Each number is 128 + 24 x the weight over its row's rms, rounded and kept within 0 to 255. Layers, rows and columns count from 0. Numbers have three digits each. The size before them is the row's rms in percent of the matrix's.

# layer 2 attention output, 384x384, rms 0.0427, rows 132-383, columns 240-287
113:126118112161107128086183108182132181086143118104112071084115153150112123109152123124103139152160083109113128090108091166161124106137146094121162
095:138101134108099109170152152183138110116138124141136093089108154130102105119119127103115132140125148140142125137144087158135131120133145116070147
097:180101144146108116129105157159147117111118175143132182152134137098162144176105184153124134093105130142151132127139169129148104134129089151128152
088:204144154145125110104127105173143143170124098091132141110119147162118101113137112092128140140138131135165140142131132160133138123125161123132133
103:138156154105113149142129121113122176155154123118108098092131139137129094096166088109110141134157102088135149120129139121145112106130122093116128
101:114106129102102121104138171144094095145102142129163094099098122154134143064128101112140142115106097135111158153168111109091123147137132127133091
109:111152125113067129169143164143083126100087137156129113099149137129114134101118094164130119112129128109143134098143123143107141118153130113117142
092:142111122165156140110141100142139154095143160120134115120142138140126111120122108111126136191140142111137099138109111148165104129108175108144147
086:117169114148114176153093124120145121118120129138129121145131150133107081138136164112110137103099169110142098152165117130145163139116118139144133
090:101118126130130133128130126130125112123146096143123155184124121111114142162132143130093132144129130144123102172128158117102137126122112137141082
097:122097163146092128086103142144145115095133150128109160170129166121155118143119163120154113115142148149148098118127108112138150142069115143153135
099:119114140076118119149097136126171126142116197113104161168101106157184090120109177128125130111141141104078105127114165094130157167148134162207109
092:128151154143121161158166124109130094152122144136116127103142123119143159118111126127102115085130127152115126110123082148140100136097080118117086
089:130080106094105092099097128094109143113121110128122108102195156116173150143128164133146120120144161117172133106145116118113120126142142109119150
097:075154107130108126131176151105097095115095131182155105123124120133146142115129113140133130139111123120106111130171132131131135075132126134127109
091:124133131140164134141172103122154135126094139101097112138084121154086152133129090110145085149119104132173169123149122168145149120118102137129170
093:155126128126144125162114108135168159152138139103148141126128151109116131153121135104106113119162126123136149129104114135126116108112103126116130
094:165121125134099110130129127132136136156131140103190086107166144117127118116106149117102147119154127164097107170127099131116157124140168132123077
087:118123120140145113120160120116171128157111154121138165118162127127109115104127095148125116119093115109128136178152137151148143115162134121122126
111:123156167125145130178127108121112124174124109104078131111149112173101111144169123133113128144133132106093167131112160154142122120166112137142158
089:101116153110107147150127179085084088087112134174089147136122134146139160085140150159167088140140148112108101095135124106120174167180122119130104
096:093149180165179153145090135115136078159120114143128095151170144139141098127133157082130116114139138117109145130153127119107144089134125115123156
094:098137155109101132110110142100160128147121135101143133127158091077130132145154115171159128137124121099138080117140137092165122145160166156152093
099:096152162111127150156149136080147123138141131141086098083144147143116088116133104101106131161193112101104128110087101117158132132082187102156131
099:113116140091096130119110129079086122116130118099097141122138115093159140133059152160111127140118133145128126098096115189114182109095106094145148
095:177096141146137130137140087126110173146135111105127138156110125092114113142124138121153126127134131123119132175110124103137113113103131127144167
095:129119113098106108146141133129109134099131126131109115121139092128136171133171090163133116150128103119123180146121164149129104111130175104137137
097:179121103136136138133075114155140104129129141137163159100104122114118108155135170113091130106128149140097084119114152121166102135145061150169118
098:151100138111141102101162126135124137125135123127098133142163146163132125096115103107088113180138125113142151117129134138075125067117157151155107
101:113153127119147137146110129130136150149124145088116131133132104154091134129161105118121132150118129118118129112148133119116109128151130168123138
101:144120120137074158147156154145143124082122097140138130100113143118144149143116093133108095186092146152118126135101166122123125161110166111139162
109:143103121092144135122142105119119149139160121117117118156107132113130142157154140115160077118163140147136145096106099120118124133112122140149135
089:130156175134169116171161099132151117149137119100107150138085128158110100095120132072121137116150087156117117120130108091120133145099163158152103
098:134116080096149102108120118168138150157139121116118180168118121083133156159159169113153107142139106135147109127137133131167125126120109104130107
104:139153159163125180146151140138112154115140132148128117125147097137126155117139098103075139171156070129122179148118118180097135085123141084120133
113:120124147111142124163182115140095124116117126099133131134114093155124164158155112106093139106145120148116149127154144130116113133118087142146101
094:102143161154118126111135146139095084111136103177125123149076088164104138116117163143106114126103132129149158143135133135085161103124113124118128
100:105086112135108087058146127131124136069142106105107111081110117156127140118144133144121124078142121107132161098141128123136106154132111122130150
118:107070126070095141124133189106104109130130118148100090117118098124136115106160156143140138121122109110107137186115143121125143127149133099161112
102:151126149133111147118123133138135127129105132116170107162167172133135100095113107070151125129119150122169102148177116104143112102110135144101103
094:092148123125107089134164141135107087117132129174134118127131096081133141107166140167152122111132124103102123155109117181128162094102123091173083
099:102169170129116131128134125138093122117124090132076129143125113153112120146139108074076098117119085122154178163109134173133120122064093096142118
112:118122139115114115113145132139107127116120117141127105130162109144134124124147136104118156156117119120115125141130118127116156134115132115115110
091:129100097090110119134093113091119117117142135125150166121114103096141081132072156153108141125157156127126104138150156107115130134129159140176163
096:155174150142113137116154119135114122084147175146131116154150124124140108123166122091167113157119138110146104120133114105170122115140156153159116
102:138157120128120111121114152129104107138137108147122147145152114102146162153153146107162116105104147152154124118115123118160101125107087132099067
098:149143125087125144109128151143120107120107142129120141125112058135128148110144108140129126115057113099130114160120165155126115124136101125117125
096:155125167123109144130147138144159105112121106137102122117157129099159121152101123140121093146153122097102117077094138087116163139120126155136196
108:142113124129142109127114084124146144133139110112135126111148121112130136144150088132120093123138108130139144108134147145143111110139119095100143
089:085129131146126119133082131153157143091129124110132103133105138120129088096179142084107125132169140136113134170136139137127128116154123137096138
106:055124126135117128082166155115117097137127101110131154140179174147108129153099152116140119128159132142129135118121108134142131143093108131137129
096:144164081145146134126102136132130112145114113159131130137130150155151133129159143096165130097144138129116146139138148058111107111142116145135126
107:106109111089111102117143178129105077124136121148168148090089094103119132145136197192134162113111141138085109155155122113133127139152112129167112
099:098120137128130150139073145109153096134113100141130129147156123156137146136143124151139109121121117105151162143138157126146154109141141122130127
094:139172150111082173148110186133119102106127184152121119135151159149138101111101147146161126097088178116086122113118142104123087127159120125126131
100:102111125152156150117210152168121096124148103158161101166107125159105161111165126084130133093128099152136135132121118139086131119139071130116069
093:147117132128157140127167136119134084150133123101127114106133122126152141141123110092144108143126102146122138111098090135140147157112174123114131
100:145119102146150119113144099115119136101134118128151115113096126171114124129113062107080114158151091159113157128117124165121122087131149102129115
095:105097120086069143176100134088105116073126132137147126089153130134152104095098116149134147138154145118133119124135141112124124121163179117138130
096:113114060149100167152093153100072111113125123139146155121110106114122128146134153135117125115101120150100145144158147105093140132108121139102137
107:098105136094066178118115175105072085087154131170144120148122126114116141129135144099112130119091154170144102142144101157108151095095097095152083
101:145133137100146122117143089125150173112129154101062118095134148128153110131135126134124119145155147121097156094095105133169093123137160151130171
094:129132099155157159151146118141127137122115111141130147139099113120098135123143123134146126146141141117170141139135134134147112139133166148152127
097:125117103112140134127116135088122136137142126090147134100131152114152122144099159171137140119162139161128103117113111098123146158156157144130130
099:109166114139128123128126131102090123122108120129165121118140154152120136103122071111121132133128124151152144090136138098123123155095156130147127
085:110124169117114135148065130109144149092125189130141122136157141125134126132110123105127136144162143149143119109118098125133132108149108137106087
100:105095158109109123106100161124129094120107106148147142123179148103183139145104147140162095132134131119155113104142138105116118155104104151138124
101:152122128133126127128135114147123150124134129108144108075110136113143132147152128135077162106151115139069131123136154116127118127169157113117143
125:084080108090119152118082166104085096102125114147140163123130167133116140103114156160158129107136138126134116139135128117145110131145105111114155
095:132092157129141109096128138135129109102142120135144113155108125146131163112143127129158075138080146133136129158130123123136105140120129118111120
106:112125121119166122145120111153137124133105134108142122118126117162097100140119106129127145125117127147082152130157146101101138165160155168120151
096:107113143124141103159139149110124136152106078137131105119124116125107156126126114130105115140121088151168133111143089130113171119111147108090103
093:149097107138102115134098128137120133076120135167127166162131118082114153168132140154190129138159121133153128123124123147161156161092124155104168
087:166102106129105137085111089151139153146142107092170158144137146084172114100113126128130079140150171130147083123113115099156125136101176151177143
097:177137165125127146132141114171147147181133116115080125140122097111126140115156140100145097143111086092139118147109134143153162158133104128124111
103:153073144122152092077152099149123129134125146119090163150115161150160115123095130124154077143137157097136103091137155107165119156133118182131124
092:154178126145113152184111156131138119170113093150120136136144134116141142162142095135130094165078138135114164144144160127149118137101121143114137
099:085119123111067133093089183141107091107137119185141137134155134110115133120137156137168103114116104089133113119142107104158148136166105115093120
093:120154161148136159175119117131151122173121094113126142135082119148098134114149108144140154094172124097125162172128135126111094154177134167117153
086:106179088149071166143102155120080150123109156153124143165148130108135180140146147162146150132113110074128129120106168122108136123164101094108132
084:135108085127130145079095127109125147144129147127156155126110130118111132152124138159116145115091126108130139133136183144147097101129123144140099
078:171081080118135156167142114120101196109108152112103114110147126135100122149129093124090094143144130104116154136142165132135122091156138117149137
091:170094173157156155132099087114158163150108134118140129113147146135116097143101137104096165113135140142140141158097104148131097123109148144088142
103:119130120132083170119149144169110159104152117138132112100132151102160143118133146166144137137139136109108106089092095135127140137138119085142112
090:152139127160119168157152117134123128122109141144126127142119117139136115140148126143169114104149132127101134137147163103132114141174111145097135
096:159125155126130143126097130119134160131139192114125144143097112078137093152115125152125092131138144098111076140109126120145144128099100110167133
094:108133113144083103082147140121112140099111095122109098114146168178115124082136098111134112091163074125161191130145125129127094139137130123053160
093:147130123159125116141106113162144144134118148129092127105120117156114128089171136114158142116126144138115145161127118140117100122159159112085114
105:150109129060138140147117110113146173191124087092102127076151153141123115137102086158131119131137157117123189063127139153122104154119141129131167
091:122145152137107121157101139134101103107114119137102160131113087110136146149146129143098151101100096109147151083119158118135130087173101137091101
094:107128164139117160117125117183161144140138128115105150164117128137118163120151173148175134103153109100154110126126142119148124169163086149132117
309:168117124099133114114122108094148135150218120107127165149129163099118137171174149143102120093144152134133151164078121150153094087104108094129128
091:138142155164130128104107088136154171146118124109107084093117135089147167162134118138125102086174083143113166076115122134125155151113128129111132
091:152145112150109130120129102122104165117137143142092142160117110123114165126117106141149115111140118124133152132093110130124136121117128163098121
105:101134144096156153147146148129157090109137126164102144137153108098128133137143090129153095143114159047134140129147153153146123090124118106132146
103:114093121136087146147152146104098107098137141143153099132170140138138110128107162112108145111099150194130134163142093116085126140061109136155127
137:109099130118146135124106113071106141143123108122113134124121119126134169109113125149122086124107136126144160104113123158130145134123099092078136
094:096107126100117128146156136121104119124132126111087171111109101149102108129155091096046128155129111135141119125115130200151141128154133107145129
083:157122110143161133105136097129158124116139140143135152137124139106132128140110130122113151145129177156134087119107129156140108168103117133118103
106:147124084134143130143131088122154164136114148087149146120141139132166103126095141132114141133120153169126101093120135111105123180115143142153144
081:131162102154145144157152132147131114115115129139163094121144106123178129114146158092131147127155092128104115108119146138116138144185121131132127
100:121091118119101128130153162135102117099116114142152147138162122123173123074130154142132133128122112081123137135154145105129133100181147112130096
094:106118136080117129130096189127112079116130138160142128152100101086141176160113126153138116134128113115130096148112091158140186120111130113125071
090:134160104162169129160143116141127131138135138110084160140123136149108096135112135089154129172140096153159178133106134168145138150105122162128126
106:122069099126124120135116131131095139154115076132128152116144098108155111172099138137092097146130142119127128103139151107137127164096127168100141
113:121134155140136128133151131099127155112138142123149108159141133129131126106128120098186127102159171150141115143125114115112105131146172177111086
096:136105120106109091111084144126122113098136131155168136152155136118162157130131125143153105165132162096126074072130120106144136117162135102145110
105:104103112107092147145117137133089106078128142166110140121112140129132160121131145135092124105113132157146107130122106113121142126096079115125079
092:113144129141125077084163121135090103080134157124140081111150132160122113084099103096109105136137102129124125131122104139090148157128124098123122
094:113134143097099156153160113059104130135121131123139099108141110162129119105131128146115159162144114102076157127124135110098086126163172120155125
132:175127088126143123133138090164153176139143123088109174112126137128127097131135126146082133112131145127107136104147131123170110128136139137126160
093:161107117094115157138127124105135144151130099156125126078118105128118122159125113143085132144091146126124147104148136132118136153146125081125128
097:140144106105104118143118111119118149165109102105127146111128115155146097142102132115135118135148106133149103105123146097105141167095154159184118
092:128131131141150075124126110120132165119143124136151107119121109137125127083143104103102193126128110147122112175118139127074115111111156096125099
106:138099160141145132113145109140151142139148087115165134105139159110161141159147088141165116157150147073091102131127120109150111138136104115143155
090:141091167154181133144155130152155124079151140127135192170104131104118140152115141083117119104125129123129102146150143077149103076131124145118111
093:156157127107150114107137091115154160128120149096159088126123130149082104122146110125080158114130117134122133157134132143128107127138164131120168
096:093156169158091122151090143116100102126122143174156157123149130096165102163112140127116159186143125116121104139134155112143152083167166099155115
094:135113146112126156157104139158162130114099128154108128138140158146148123109136120106150112126148134107120159113141149103110140126119091094142156
085:144101145146146082155144117166138104180120120139090125135160129110171140122107100136154132177132110082111159135125135134130142070119137116120141
094:139101106113113131142136108107139127117136120123117115138089157129148109130167178112133118095064175149136134122106125115112097136137070125142132
096:135146092135119186151131150113114118097136136174141092120122103108119115129154141113093139121101110114110111143102123145164147152124128091126115
138:141133129137137133143133140149105123089144092155149148171146139113139130123155168114186119143148144115116107134137145113149115135143124141160110
084:132129116102120139099090120083118126115123147120125152139126146129116120147125145131137141136074138139160108124106144133084125133086113135149062
093:114168129123127160130143131082112163139114134137155143112128136159179174093098106181103122130116156125135123150114116143090123159126146155119129
092:173092126124121129080085139136143115114136097117123132120125109138143137131162134149107116114116133121115121139139138116117150145126125116137094
101:139137113125165146098122105120143149166144107088142163151125121130158140138124150089121111144131104156131102124120098137141113152080119099170106
092:172127159163159148154139126127113116154139088129141085086126109111126105155142118131101137099114133141091129146105130125109145151119150136136143
088:114149113153140118093142115144136138109111095103118110149125119134104130128162101104129138121143125133178137161146136130155105097143153151101148
085:141131114107147129137090107124123132122134151085159111096085089119115117125151152173108134120151148149060135113157152094083126159144120136148172
108:118133155139101170125139167098140104125141127155134106138143131133150132103143081110185135143154088110144123141149134074124112119144170130142101
105:119141158133140114149115132125128096136111134147142155129126113121160123122108146136127131121124146085128125085162156123148093131147102142149161
102:144209097137135136142144103172152156108130159119135134127106132089128100123149120131176122089164123129121100131125116099152124169149150117116123
100:095108131104075156150136176102103074103121145185181104111100106103105151101092093131146147113144137122117165156145097134091177121112149145095128
086:154121105110100114078120117138138140103125110144117157134151122143122165107153129145134082162133120121132103114117108156163159151125116158143123
104:112103117141131123138142108141145133113108125119153096128114108164081119147153126090060145114118120112124137174183146136098104116133145141113109
096:156178120169123143115145125167163169116128177126135152183171127140133124134126120120113100124083105136167088141138149111161137153110097140126115
088:127133143136096138148127110140109140136128083127127142107136129138123082119098114108069174143153114157165176131098116206129126090106135101129170
092:128103132126103123095082148103124132128126130121088128110133152127136113124133131102127110098132158140141158117107090142146123140126119163121141
090:125172148169138128138131125170136143163124151097137158122104115135131115116108162149128138141160124120132127107129137089136132169124114149152142
097:164156162153156127173166120130114138132125157118134124125140115156122122132124107100119149117141115136134139121123129105150094122113137115140138
107:126108134127143149143113130110125135107143154163113157151143139138112141131138130128132135149115161130119117170112155126094102120137096107177130
110:135128143117125131161108141143124138130123133161165123153109097148130145144153119139123101131113126120101142124151167127124112117138109120153131
113:135077120092086111177105175101112081116118124183164108096113085089124122136136134155106152105116127114068141154143150138135135129136087098151122
106:137148162152111165123055128109148122119129111138145171164130111109157151169085152121128094155152131165166092073116118090156154171061150177172107
099:161138142201153141097112110151173122145151128119096145108125132162099129117160133085121137127156103115129169104128099122146166096132092119135100
088:119120147135107147097100136150161133103118157141125176154129123142125119153090110141083135122082117116152094117186140100127112106094131132165144
089:159103140167148121118124089157142126141116112108136169186131130081186168157132173101124139139137119138155102132124112130136145102078128128153075
097:099139087132127117100099111128133143118113084126107140150134136150121140131132124151110126113076135131113156147148140141141150128143122125099135
091:116150121113110120145159173160096104118105206132162109111097109150101101129149129111092135097094143151099152163140116153119101107169114107048151
097:157122113139139112160124131094127130110153116142121109099126145147116119118124111115112099110120173099087150156102115156125123146112095096162150
102:091132128107107128145144166092146091087108157181146099162144094106141114114126101145114123133094157092091108167167150111147135101151120124137103
096:176111105164125111097167087192128170098151124103154129131137136085140146150135144125146153131166100115120120111097122148134122128109116146142111
092:142118128141150135096121110127155163139132109087137138144154103122135084130159105125110161096123135124116076137116162098109118111165171113125123
105:113167121145150135123090128111138147120121111156132078098108108139109133089164148135168162084127124142091172117136123102117119149147136147102142
087:123143123127109170159099141141154109148113144136116126118139140146146101131126107158147106111125171130088158147143161100118099108156157169128163
092:101123186100111146112107142112135104123124133116087188178127141129143136173118154105160062101097139122149164154111159120156153122115091144121124
116:115152169151161101152115118137146110109145157158124146156117140104117127135136151105116103104135168141145117163112084130140135111141127129125097
098:148120127159152138144129093059124112133091120129128170111107129148123105147121151134119155134141134127136169120131148124130110124129142150141170
106:126159140183173090143167091161134162177150118113113120118120151146097144132147083128143138102146100127133137112118101143123065117113101120082121
095:142173116170131142130125146148125144104127143125129140150177144153159132140148111153129116122127100111106110094110164087166076120133124112126110
102:106139194110132105160154123139096109118172102129098133132133135161074137101140096088117125156128112130146155139125104172109125103113127094107125
089:141146152143132116154125142125106098111118130145089159163166141133159141175126150129168098146119133124129162137140122102124121160119124153093131
094:142108139164124082147104116167139115104131116138156122114126117168137157129165110116127119114153146105129134171133130164145114145128103108094114
097:143078161102116116140092162099114115123141123154149109106093078129143113103144171120111176099150109128099162161132123154147132139145137095121083
093:127120112117111153130126096112115163108132131106119108136182169121142154129109100139154094142137134099138149089091123081105132144133144101097154
104:110170151121128127073128112145134138175148132105140116128137177118110122132123138100155113116162105162132116106115116119173115139105164131158136
098:099129107096130106143098121119117107100149141141113072103134160155105141103146121147148116116167080107116135105130126097108152104126092118091144
105:098138091139092131143079157154127130123104137169143140098095102092142118098078121127103125119112128154150095117143103136120143143107142117126090
092:090141190148132162092120127113094153133115141132110145142144132141157119119117132135134126098128123147104118093132133079129092160150127143145123
099:161146149130126139158171123134134120156117166126160096135184121088156094138124090089104120165162118109148091178127120143145133089124161105136121
117:110137134152095114102093180146117087101136131165159131166121146126143129132133156123183105091176141110125091134103127099129171147125131138133106
102:133140109080120104135134147123136118115140137121137094148145135118149134130134124111102122105097108135163153145117153125097133116112095116088101
116:132111140090094156122116136064096122120139142126138131159140128139125133119140147121121104168107134132144137108124133170141147120096118108150117
104:157153117159149112137145109165139156096137146108125183140172148112127105118115153168115152121129116111131077100117122098178079158111106105129126
109:164141101168172124112132084121160176144105105082102154185161122125146134169137159130154108085109096130138125147140134089139117150139093165133120
094:097118160125135129129125142070131148136100140150096125154118132125108090102157143130178126059126138112136149143119131081165110150113147151131141
100:147154149129133152100104091143172172143150138122124078105146117120131094106129136089121120104164149198104143126140093127122099098151136137085096
087:148128126145174103171158113153149132108133135132136133132142154109105130097138091127150104142143151122139159088159119116138117108131134117159142
096:121117151107113133156117139108130114163098130132076160128135137151098121163114146098116113111154144161153172109124128127124125154091115165122164
099:162128141142130108111142120138154134112136127137142082125117151140083111083151110132123109116125139170132132162161124130144127083140159128104141
092:127147131143096125104098125129137162106118121129116119140169148151135147134136117139144104168145115101141116120119131114152124110135147139140095
101:132206158125103145131132160133136109128122174134150091107133108123124113141147104145105141148118129125125078138127140138155090114156187137134129
097:133123104061104106127148095104144154150133142092103114110098116119148106107074152168148127132143141124130122108105100138131134158134145128139207
078:130095158099084109128153147147109123079127134179126092091096125107095118135155125149121123105100135126096145164134123119156138133156115122157154
093:136149107159124146123115127117186110125131109122090121149102102139112141135151144120160103090133096144108198144121137109131118148139131158144162
094:112148122137135119136160113141141119152147098139128111111112122123116135153176131111133151105112141152117106162119157130117091160131113096139112
096:136138150155119157137119116129162130181113127130093174172112133135096150180147119168124095146101167111131131113106165129120137157148079123118165
094:113157127150142150125108121150144161126131124117137139170125116130143171117105125137105106143102143113161095105119123157112167104102134140128112
104:151076144140128098102151108141098161108124093130093104124143136154106130146124112109107118137107131156112113151114142135119134115113127136120128
100:135163133169144121133150103140128175106133105114118082135173142131116135120156096062128119158117110107185121152116091152118147112094143104112092
096:114156144145111146153166138091077113120122127151109103096074136114095122110139130139179126094131124127099144172127134103106115161144132137094136
105:072150109141113099088165153113088120111152113144152120157098088116141112115149140085114153152154087129108085135122122123131152133105155113171091
108:144112135140149152072129083160170168125129115074105156171109122168113133145164152093157110129115147133132117154133153133139095124140095158136110
084:118169106130166090137130106124120142119131126116151138192154154126126116120112140118157114084149122139170076159133100091113121108152129145090110
097:149129116141138123148168088138143170108112102097150142158109123117148115161106122114128109161125125100140114119119154134127144131111127133172131
102:127115127105155132136123102145173160152116120106149125101123130086152138106100117201130132125095097082137109055132128123125139089160158067150144
092:151145099136109141118119108105144141130123118132138104080135125093143099108088093179158134144115158147113119123124123137137114140110186143121145
106:157092086129140116102138161141156065135147110135154095121141122108140148129176124129150101172147143089113126162126110156188123092150112048163156
125:137121152131105134152137124131139142129117104126135120143111138147146114099149116119152135147139138101119129134140152135108110109145129128109157
120:134131132154128140150095133171176141144123125147143178153172115110150142168110159132116119096129181127137103111152153108124131172143112155129120
099:138147102187139174129134122169150127140127119124143127139135119155095107068128144095132135116172127098144117142132143097125119147141146123118141
107:121139126108110138137098155112127117120126118174093157138142103117135119173159154123122123139103161130104124153132166111156148149142112119165104
101:159142126150133144139095121129142131140119143086119177144176124108184109149093154126107122160131122106140090106110136087143133167108151105151115
099:092138139099129120152133175144102107123113140120188094091110107154054111100164135145116176091091124144097158138157152139107099128137117114121115
090:114121188110127100153140149156131090171133131124132154095094103136088096140118114144116115119102122171096148138134143142126149146137122180145114
114:169111097129108109104157114158174146076151141138119076106129129135106142087156076104117130134145096124123150140111098152110111090143165073100119
101:116163211134126119140114154148123085133103120138133133112076112130114112128124142167137169136096126122078148132119142123108131125135100152139141
095:098127141133134105105106107127142131106128182128125132133113119135150159120130123156118128170101109102092109082146127118163149126168146139129136
095:148117109124098102130150111146147152135140114119098094088133138122152120147140116089121126155146100132127149088117145123125130115107135079137165
099:118114136133138133100092151070151102096127086156121106120164156112148128134137119152195099116144101122135123112102122105116113144133129137139120
088:130101144115116090100160110135160150133119154147086115138113139157081133142148076113127141122133098090121173102109142176125130060173120130099170
102:096100178102110140120127142117106092110134099144152129164139170122146105111086176114190091137167140123137076114103143081147135157106103182176093
095:118123131149164145085125111134120110128117109113147105139118125179136132154149113110090133145117094110166152154154151170138119121134110149124137
103:159106178089116132151140141143134108124134139141159145098119136136125121147109121161097168128111169141115104131120129140128121159158152172120148
089:145111131106116137084127108130135129105139136124132160126132144139145088111126161110124140148118140126086103108136135109140150115129113097101125
092:166112123150165084114159091131164127122138135130172101103157159146118132110149088104146138144115123120144137134128117163148117121146174152116095
098:126139134116138127140163156129118107137116115125122110100111136155073112121147090131101148115120128168144176143140125179127130125123140144087126
100:092153109176128151140105153126119111143115083151105130139142123140127153115135105131150084172148116113143097072155131109143120120126121139151070
096:137125139156139124121114154162153099112112130136158152133124113150136128158143163128160141114103163166086111147142155112101103142141094184146111
107:127117106148126140145083132123141136128096160142153165166099100131138158126137145135167090148109143078129109108169150095144139151126085145107105
105:102104130115109152069125131103126089131129084146136114191130147150086129153152144085167088108144155133132132142150113107126135138130097218101143
096:126093123119141084101119099167130168132136149115122118131171168161124129136113087092131131139097125105167114140118145153089158101108125127107119
086:109164127116085192128161145124079142103109149134121107094134145162142140109130117137120110157131120137124160116148106150168146122147127072121191
108:170109149092098123120109107090086172103138108101147096088111143098138110127105187168143165131178121154111142120113106126073144134125160122147166
087:172124170114123139106128096152132174171130143099123171140130131121147136144114138160127096147133148136132114093129154119141102128141151136135118
101:117153139130120118137100097140110110098130149121123172143136138143137115162124176122127152112170138132140089088107127103150104143132129185128130
092:123142083130115188121115111139132159157129106110141117133118134163100085122123112122090122129124145106140103160138155098128129094115167155131146
095:077109138114087136160094169110123108098127082174114143145098138107111131123140156066155094102113147155155123169115127103130129167085102171137089
095:142129119104139137125147130150152134138140134110089134116143176127132115115143104139132092129120119112155118099097112118149095132105133066125150
105:077135112092075170119132189094105085134124117160136102124121125107144131100126116156158109099135144095102121149133155122104128125115128116120136
092:133125108103108136117158149131143123122121120121152088132154151116132104118162141130136151118131149125159111166134103140141105117114116155140145
094:138129118142101119155165156159100121106135131141156121112100115104112120151135130156114176161128111141108086148118128125116118141122132120148121
113:162118113109154110082095101165160149169151112116105106159135151127111150121183130105180082105120149146124113136134090112137116135144099148150112
091:150136130153140113120145130126153105106134147138182128117123096103099135158154161153114191104138107191084086165130118143122126148131115132155078
097:129147113108134112154091132147142144145123107127151129130187126111175163154101100189167143113154120100122157086147146115116113107149157151100153
108:097130147134124132156093141135126115106099102172143153192120142139143144146122152093189125108137138144145127145132146099083133116104083175126123
103:142113106119155120127129090128147187138151132107124147105145134128149138118105121167114126139121125124127108131094106128143098139118149100130123
092:087120123115111143127117131096106123125126118121123109135137150146134129102124132108119122135137148131115192155122144142112142127138151123128144
087:140103131119176100079133095076170136166119091131142114122108136155111125116103141123144150125144119117140118099108118122121102136153131134153136
095:145151116155124124123141107158131145132138171114153111120105127130119139139148127097087173151147102137122145146124116161094143119116141091094112
115:177162113145104123171130142178157129121148148131151133153131142104107075151118143072146164115144132166166080150127099097130117137099135164137113
104:113111107128124154107126132127123148142106116124073149146127152141148122127103132153150094133153116136143130057130132114141139158113110172116131
097:120116098105149112111135126104121123171116120091114131097134124139094172107154128134149123132117175148128148132143105126122092161150100155090152
121:104161081117080098112137154134099120076128186151178097120120108068154113119104119146098149146108151141106094150128123167116155120117152115162120
098:119101128108106129177135138127114134108130137137126109130064120143095153148168116117147140118111150167141167177143117157141104126184109154067169
107:109138110124115155148138158152157113136110152156122110120106140131122098125116117123128151131107143101106102166117138134101123124107141122136109
091:175083089155153088138147115134143101122131113140140131101117159130119108118103122131078138120102131158141109137119111128119144126138127109133099
091:082143103127113132185167120151108128124128090142101157136124084118125162165120095100096138132118119187152142134124117150073184108102100137148113
095:164144169150172111088121092165157166157139120088122120093114093146098128083142107100093143145116079096118158129139140155126140121149150076094142
089:106146133128093110154130160105099128102121142145106075123163140139105154095125105141138124111133114184155149135113074152091147135112133116120105
097:126128140142131143139159138120120066137159127157144108145118153112106114140151110114116068101169123134121164139115121143171101132105086133166160